python train.py --num_hidden_layers=9 --hidden_size=96 --num_attention_heads=3 --num_key_value_heads=3 --head_dim=32 --intermediate_size=384 --vocab_size=4740 --hidden_act="tanh_gelu" --norm="layernorm" --norm_place="pre" --norm_eps=1e-05 --positions="rope" --rope_theta=10000.0 --rope_fraction=0.75 --qk_norm=false --attn_scale=0.177 --bias="none" --tie_word_embeddings=false --parallel_block=true --init="uniform" --init_std_qkv=0.0511 --init_std_o=0.0511 --init_std_up=0.0511 --init_std_down=0.0255 --optimizer="cautious_adamw" --learning_rate=0.00254 --beta1=0.9 --beta2=0.99 --weight_decay=0.082 --lr_head=0.00943 --max_grad_norm=0.5 --warmup_steps=217 --schedule="wsd" --decay_fraction=0.512 --decay_shape="linear" --final_lr_fraction=0.0 --batch_tokens=32768 --max_seq_len=256 --doc_mask=false --train_tokens=150800000 --max_steps=4603 --dataset="wikipedia_en"
Each number is 128 + 24 x the weight over its row's rms, rounded and kept within 0 to 255. Layers, rows and columns count from 0. Numbers have three digits each. The size before them is the row's rms in percent of the matrix's.

# layer 3 MLP up, 384x96, rms 0.121, rows 1-34, columns 0-95
100:108112148121119091114082118121124078070111135108099117118122132133128112158145134127094160142122104112142146131138135077121137106140142126103121118124122158134100160154096175111162114167141160106115190139195136131148151124132092107104110164111126133147170127153130099101131085154137138147
106:136133135150098131080140161131132125086151131119126114152134108103096119108135079153105174120128108151138132128153129127110142132148111131125138165176105086114149111131100107086141165172104107087107148117135168146133146129104131142119126120151122127104125080051150120121183135117110171133
102:129098151098141095143112126141162119120128068091121134106132150093165160177130056141138129149123130113161126125089137080152156128138115157147140134146134161155090132118150126068125096173148131142130142095151152137120087152114119161088128101117113131140133135146145114086133126122116121139
110:127126138147141141154132137099132140101125161169110139144135106145127073116166125169124085085106140157114131113115136165094159146131108137131149134136111130096148133126121122125088156100140059101107136106171139116149125139097171121091166163147106161106155136128145130125104126119057121129
089:126138133137133079141060112145085156120147150119130126152156144130117121125148103109047145126100135144119133161127125134125125163139148111155119162158152126094124101129172134155111112109126145055090102120154118177136108110132116120140104141150098156147107126112137115164089134108143133105
099:097126125172144147097111115108139129097124101119121196141148101146100134100157078136179107114114113154124152146119124107167176138149123136165105128149121093116173116138164101165165118124096122100143133150121114153141123087126131115153082162132106109126151115139120123144076123127145137099
111:140090144148106072130124066177128131140141132191137106123113135139138110073160139115140137123105154138156153145115169130118116109155154131168091155096124144104110114113102081145133114107101133130123120144137150128167096086102147147140129148128107141097105163135123109123124119150152174102
090:115146172133100158137100155146134124065162129156146137122147108120134143148118080141122109121137157143126127117157109168155122147144100120157133158142127113151124108117187139073112147132122119096104101077140167161132089128109097134089113132152117142131106129087138124071116122168119119100
096:144112126144103105140117100150146143135125139154129087165118101121139139116149096131074078126139118178124125144082131132160161121153144185155145127128102126094128128132101134161134148138134091116086125120133126154135116083119097116121130113135132197120126155127166106117139158093175077110
101:137134120193080119121107146085119161109088176141111098158127148134151085180126141173130124130134157126134164139124148129117146192118123134172135170106092140125149107145144129150087130099127075117108127140133117125148145138121139142080135134118130165108134103123117110158117114118124095112
100:152072164137107126092140103132196152114090136124126084152150134130099111137130147124116113137118124133158121148154164103144134122091089138137148153146092156108151123133139138151110126141167131112127186109119154116148107142090132167099092138071119118117104153077140133151113109131113162133
104:075140085119102123134109119153163099103109085155159126122122142081112104105144156125152148122136191136142178145141145116121122147086141138136109132107105118158122153127143150090097152105134120092158102167142178154140115097104152152107106113111117091125121150128109127135144117144110175158
108:138113156112121102157111121149138113133090106114133117126132108114151114162143172137128122118092106106139156121135158109109119124110120165181120121088100169116137142140121088125158116150111143122171162132160156163168117109105112119114133102054073133142128150140109108113158090134152168091
103:077136165143131112151131156131139152145136119124122118182129125109126131086140147153118149128094162140150139103131149093131098107143169133121111129073156107113094141130123121134125140107066134124142099082179147102149155100111161159126142093123107155099138092113119103147127107138166163087
089:144160129194075120173163123113148183123083098119095110145142080145094139128137106123113141116106124087144106126141132127145118149116124144139096137137146148086111102098114142146071135161125118118133136146136118160148090115111172164135140151122126180143142141120143122165103115104124108139
087:124090152110119174081116127137101096127180129113140123128169109131117107138113132174130144148082122120189177112109128150167109097115139150111115129150138122092101120153137147165090129137092115145143134156120128154123106123097153127152095132145088102093124140130112124102108114132192123103
096:118157181114082093095119122138120124103079116128150119159163090091088073124157128155161110126126122115110118159142112090136158159111125125122126139139134145141101143162159103094136143146152135123166162120148111118128131118120145128093159153142121159077158112088130110090141092107126102117
098:104119098125104114127117115163131111138134140108102102129196142134108134164146150164129121145110133127155126138159139069118119165173094128120136146132121111130152142171103159125131120146108177122077139119122130190139126069078118138116147147106099148089105147152130100109137135108135141097
098:107150151171099157145113132119138121156104106093136115136154124106095124124163113156155143117103169105119118134140148125111146145089102126101133135120148137128158093118136082147148117127153132069105092115133141160140143137127129129111151134068149188178135147115133131123072145176086109132
084:103090119129093161128089100165135151102138125156138082109146139105094134126159133157119111105119158163136132145145135123112148124109106101109164149200152117100134145140132093128090137111114125093142100109117170149142145152141084137103115138098116175142124151062155129143109153136120148125
100:129135127098127111109129164124122106089125086133167142140135083126084161132145118136157145112153138167114116147140121144169148096136121120143134171120150086128098095128142127142149046127151132120160128125122147135143077130111118171147076143137094129077115170124129131113147130129117144085
106:141096104147097128145116096098163144102109115105120113144159138103072090123131117157133145136101106108129133126128155127119154140114091147180168133180096139145146137084164139113155127125148111116135127124133128185149122131114131154117117130079135149105157135064144154131151105139089151084
108:084120150166142113128122141144132171079115102110142126121144174119123158133161110134082087137135087103127140150141120147116130197106169135125148115110100145131055121126091138106134152118102098105086138153144136135126126133131152171122144138117128158142124137122145125100070115139096106136
096:105134139167156080129115137122112142106157126119121117093122093112134149109166126109142141107157155136145131102094121134103176105068145154094154155065118142135103084131150146103141130082124131117143104163165124112161145152128153119128158097154116141092152100119135090094134118154127137161
100:124087140095149152100127144130119142130115122128131123171189125109121151123165133182111076118139173130142147123167129138130112125114115121175134135136128091082089126146161093130133149146113109133160084138124144138128107160116096119115099157117138157134116150128169109082113135179116086101
101:118145148168121148150123104141170090096137075078113154097145137093113157118173126135106166121139107125178133153165133134132150167095140114135106154136153100106095141140168154099146093140117121130118095125103141109145121119140114158144106106121122119110119097145131089112088129166092091146
104:122122134128123134123110142093118087133140086167099114143163101114167194133153136078135139113147119122140138119157141102090148183079164152144096137104125102130121143078158119171155117116144091164141116103141141122145108102148133121134117125103103167126136078123130142146134115124119137083
100:119111102125124085146121153103112133114135118148104096168126106103164144125131144173083096140169143169146121097135110106163121114159090152139080162122133119099074140145135156121115124154126101159072153156152129132149123099087148120141108109112128139092164129157117122102144095130127112159
089:097159131113105137129096094118128122104133111140087132137129137122115148123140151128173117113196166158154129122105121152166153146099163135129076148130101088112127132170117126122109111128121176126102107132093140108153105143088114140071133129122132091121118185153158135110122156112118097092
105:085104131129108129154127083119149141089151107159152113131107131089131152166123074156130115105111122134166122111153143101146145164145107191125137155111122120125109132135110101111164162132100087124115171143170146093152117135127154117143113071114105114141148110109129139171163092135134140147
100:127068132094132108102104111133148094106098122104155151167150134121126136124150121155147141144099078158165148137081141082114159115098121142134124110169144129107125109082120189168111104119140136109116136141125145192118116111120121129168116177119125156126140114120138142133096140106124110092
107:117114145133111151146130155142131138150109112152101165130129161106104102120176095168152178104157173115172107142128152120101144110148144134145132167125128144113123119115133089104113109145102107123131180119109155130149085134112111103141140096096126167075125133065154105098164126137128099129
096:127112123105133156108120096130141162074162082142134145133159077100128142153127132097114141084106111137169156101136107130131132160125164128138113129102128115156093114145101134168157085142125109162143110147129133129138144144130137165082126134143064126116139120110156134111146098069171125109
106:100123134085121087121072115128141177126191122094148144121141136087169162149130159137110157133102142104144152086148141126150139131104125127127119166136136075147097103116122123122174084113130137121127123135138137116148147114132137099106139135098127101102148152123141115120089075175156147142
# layer 3 MLP down (transposed), 384x96, rms 0.0937, rows 1-34, columns 0-95
098:111142098124130150115118149113123131135163134153172140106112090142158102157147130146127161075083130106128121117112102107111116147141135139161130151147143097140099124122131113150128085124124110104141112086132173129145135101151149168196117126127155083144105128114115152141074175096128128078
095:127157168133147129140124113160153115114128100123128145123103159147143137121146125122172120120103103145117110159102102154176083123154117111092148111103122097086114124102147100122136140156127160158143136083115084139119123141164129108100155118234113127123110136160108122127143122093112126143
091:151091106123119122164144143098133126157145137173165154121093084146122096099126181133112136124137111142113145158107125144048137108120136135100156139157120137136107116126127148161106111108128106082129158163099131118130107089139123125139122169137137124129123163117121145184146101099070120146
100:162102173127137120133181111154171133115190061136168182117143112141119122115136088095125135142112121110136089153105125151130123086146143093124153107108133154128128115151139163124100163131125103127126133116142170090134120113110124138140135130180091072127137122140114113147106151126122143126
089:112144109113128105130139133140169115159139107112100194096085132140139106112116104123155124116145089160134102116121136097149160106144151107129127150104198130127105124120103137132109142125144133169159133154099043107104159106150110102124118151174133133105171109145112127117131122120128163123
098:125138135160128146146125106116136133136106128168099083106137144143124119120105105125138156104103129111125128152117114166106104140108135095173177167135135125145106124156138118188116151128097114155137162110120060125171117119151093106149131139107133119165187107119130169159093090124098124103
112:134145132163158130123175155094119108110139114112131101136140135148116123107124074099122133112151163125123165151084142118127142131170112100140110169110128059145125101128106132161127158076122085148164131104159149114145106088147126173135104137141120103131118165105118118171167119152122114116
083:153130110149134106127159134136155131093107086125121138121133180131120129139130146136106126150104098148116140101106138098101131110128131147140124104083103161096149146125126154147098115156117146142152149131119089148122130123150108169138115131230142094108110131065091153150177124100131117137
086:141155127142104115151189134152144129102110078084139129063139112108108139137131139127103104132112148121109135115151102117170122143152135125069122119141150119057098143142120140112165113115172158103128126101117151131134154168153085110127167089147123143149127146158147110117132113138163117132
091:149100126132109099165163114095151155100074126073121110151134159120142113150115154118118093140137164116135156120113139151140114127117123121124199117094112120108087163148152111112117119136154100133156133142109183115107131134151074090140147157148149126133156121117100167108116146085130115150
104:128122153104129097092125153085163116132122163140101114116149114141115133133143140128125114132115107156087075152102138103129113137094118107124119173120136115152194139145167161161171117151142124114100165125149128087137127156108095114118124113065146106117123099102105153117127172130117154174
110:145152100171118112133123122111131121151088168128098135133124133095123119095096131162121125121150078101127116127120116107132120110170113124149125142122136107125128160131136137130106137135198132087080138110111189109193110138152178132110190129136091128112146131133098113164103147148131130115
107:077112112125107163147114137096122137174150184142145141121128107119126108103102137115119129100166092142139135165137147134112082149113180135168161112076138121134111168098138109156117134119119120122127145138152150121130116108179125130168087138110148090132080121140140142110121114156072120134
094:141096132133069136129079154125126130144109136124142119140122075141139132111153136128104101178152125104125104129114117112153088159136118107176125106145139140166127147156119175109162140095132161096106123150135171159121117119117127108174154047117169152108113147116136122133122113124108146108
098:114113136076141135119094121109147086146146145111170149134162122135158084123121112119122090136130106136131152155148114080116157121119117163143129112090072105110103150122154126122124087112131148111109166144133135135165139143171124113089094111070165130179142132140121166118162148100129115134
081:116123104138123105147115141114147115135171105130110122097166187095130142164117103145169093131102085137103090164146098150094159158130128124171151144147129122162113089110087118116168119077115140129157133104185147085114119131130131177150123142107131147125129134158125111123127132127133106159
094:119128138142067130151142107102152120129126153133073107112141120101180143098079126117104119148132111147142131118149126108136110092101127143127141130081135134119119129093081182131138135123149115118126130177100164131110189130143092145125158116133132125158084155094145173130137092145163144123
091:117157095127128128123094114121156108108107106098166109120130129159138116149128113133128138131090101146155111131182154107120149142121121135122168124108080139138173190141145107111125147170117095145105115146178132166080105131182081079107133108121121136115143130128165113130170137119129105143
102:134125134143115110136139124128176148130138152140127159119120156125150122118134135090121141147168117134156103158105081122128153120170119155147079146102163164134146077142085146127149126106093118102109130150155108125135168161093119151087095122063144122101128140114101131109179098095107148130
080:148109121115110122109157139138126143110167143149148182153078138107159134129139128151118166135131133088095130109150152083117096136121112126168095111119139150155120114097094100100158116109124106135109164107171149107122144112177150158115145141123145114077127114154129149167128123062129093109
096:104140157169132130123119136109144127099134116060097153163114170154149128132121157125121135130104134111156139121127121122123143111140084071150130154101142116100104157097105130138113106134094112126120098113182096113112158132148102117101149153210164139101109123119129158152108092113130128149
114:132166114125173120081138110107153114108108110140087126107170141160129138172137060101151137112126115157109125119159123173128133121151111119133119119111093117172143127079163172173122113140145134171115116131161093112164148104123103113141109127087107124096150117134119140138135156130089117146
114:120099095139134122144111103110135134167127133127171175105132150110164131130138122097126146133133136090092138112119168132107178100125104146120138127120136159143131092087165126152067153154157103120134113165130136124180096112113139110089168121115126124107135096108107155169130110157156076112
104:087112126138107180122164101138141135096128084130167159117162131125132093153112123149073143129105071116150120142142126108156111116160146149156096119136101137126124127079100121192125149136145122157108141110137161123096110114114134155094130125123152137147083127118164167121127129121112178147
093:136098139102142084118126125118148140084147136150140147111140154111162140115133180125077182162141115132108144090111149147126121103132188159101140107116157171155138108112099111100079085099118127103087149122129106131160143120181147151137136116137094135132116123127090139127160142106128117139
106:078129122120182153146121122079133155134110136135127111105129165138144147092117143133124144140112154119106133113080152113102131133124122105131159094113108137146131112081135116130110163142137106113123127103148163114106119122141075107159156114201147183163156142122143195129105112126126105141
087:126127166133140149133099162137087109140159098174147156119135143146116062154148106138114149106143101162102115112087193137159122114150118108131122129104105119175163122144096124138131174107084109102157111124171093141145138112113108123101121133140120135120130173103126099153156109145106117123
099:139120120089170131131079108145140098114137156143132135111126139142093087112137120138146154156156153122129139113108153165115123105098155126122168115181124106143149071131123111124103188103093079147135096127141142123112088114107145136121138107098137134138109093109137142180106155175149121155
090:086133128160115133136156123109131120095144164104141088115101133138057129171132113113106131153092127143109123124156119128127099143120134150103173119162133129105113144157148123154128088118155141155117168093156145098135161099104175106128164147178131115152132131100160092091108161124101114131
094:151123126150110109125144160154106097151141110117117146118101156172093096134129138117117139141153097154113099064119120129121127145132139094140123122119091117112099152143137130164082110130148123169108140132123098107118084101159165154120120124217130135148139167111130157149141159155130126082
104:111153107109108164137149150135112131162112143146122155129094126103099128153141149139131163147105139133113145144150156167065116157103162096115132151113169077122159080126113130108089163156135112087149088156137124097106141131128143128146130153134118147152111090064121117137097103130105121154
104:145162124117147138156097119137105119133173135166147145141123128157111113168113095129117122114140126129101110144116116128169121129102129102083148153131194093107120063099092151105136119130159136096136132136125129103126161133151136161116121142108107082112151117099168141097097126140184177127
107:131116165123140133105116102109077132158092154157149102111133163150137127123152078131145099141111148117129095168138124156143108106127115124133133150110091085118136125171167146150122156139131126106092090147164157122137105116140107084149113121075166138137139171109086136154100166114105136160
112:102135157121142126180132120121124132130110099107135124130155119121100127119102103135089133125136144152116170154146112134096121129115168186096163115105156178108173131121147155108101098118124136118154166107126052125142100135100134119142112144112150137130072135126137138140144181078131104145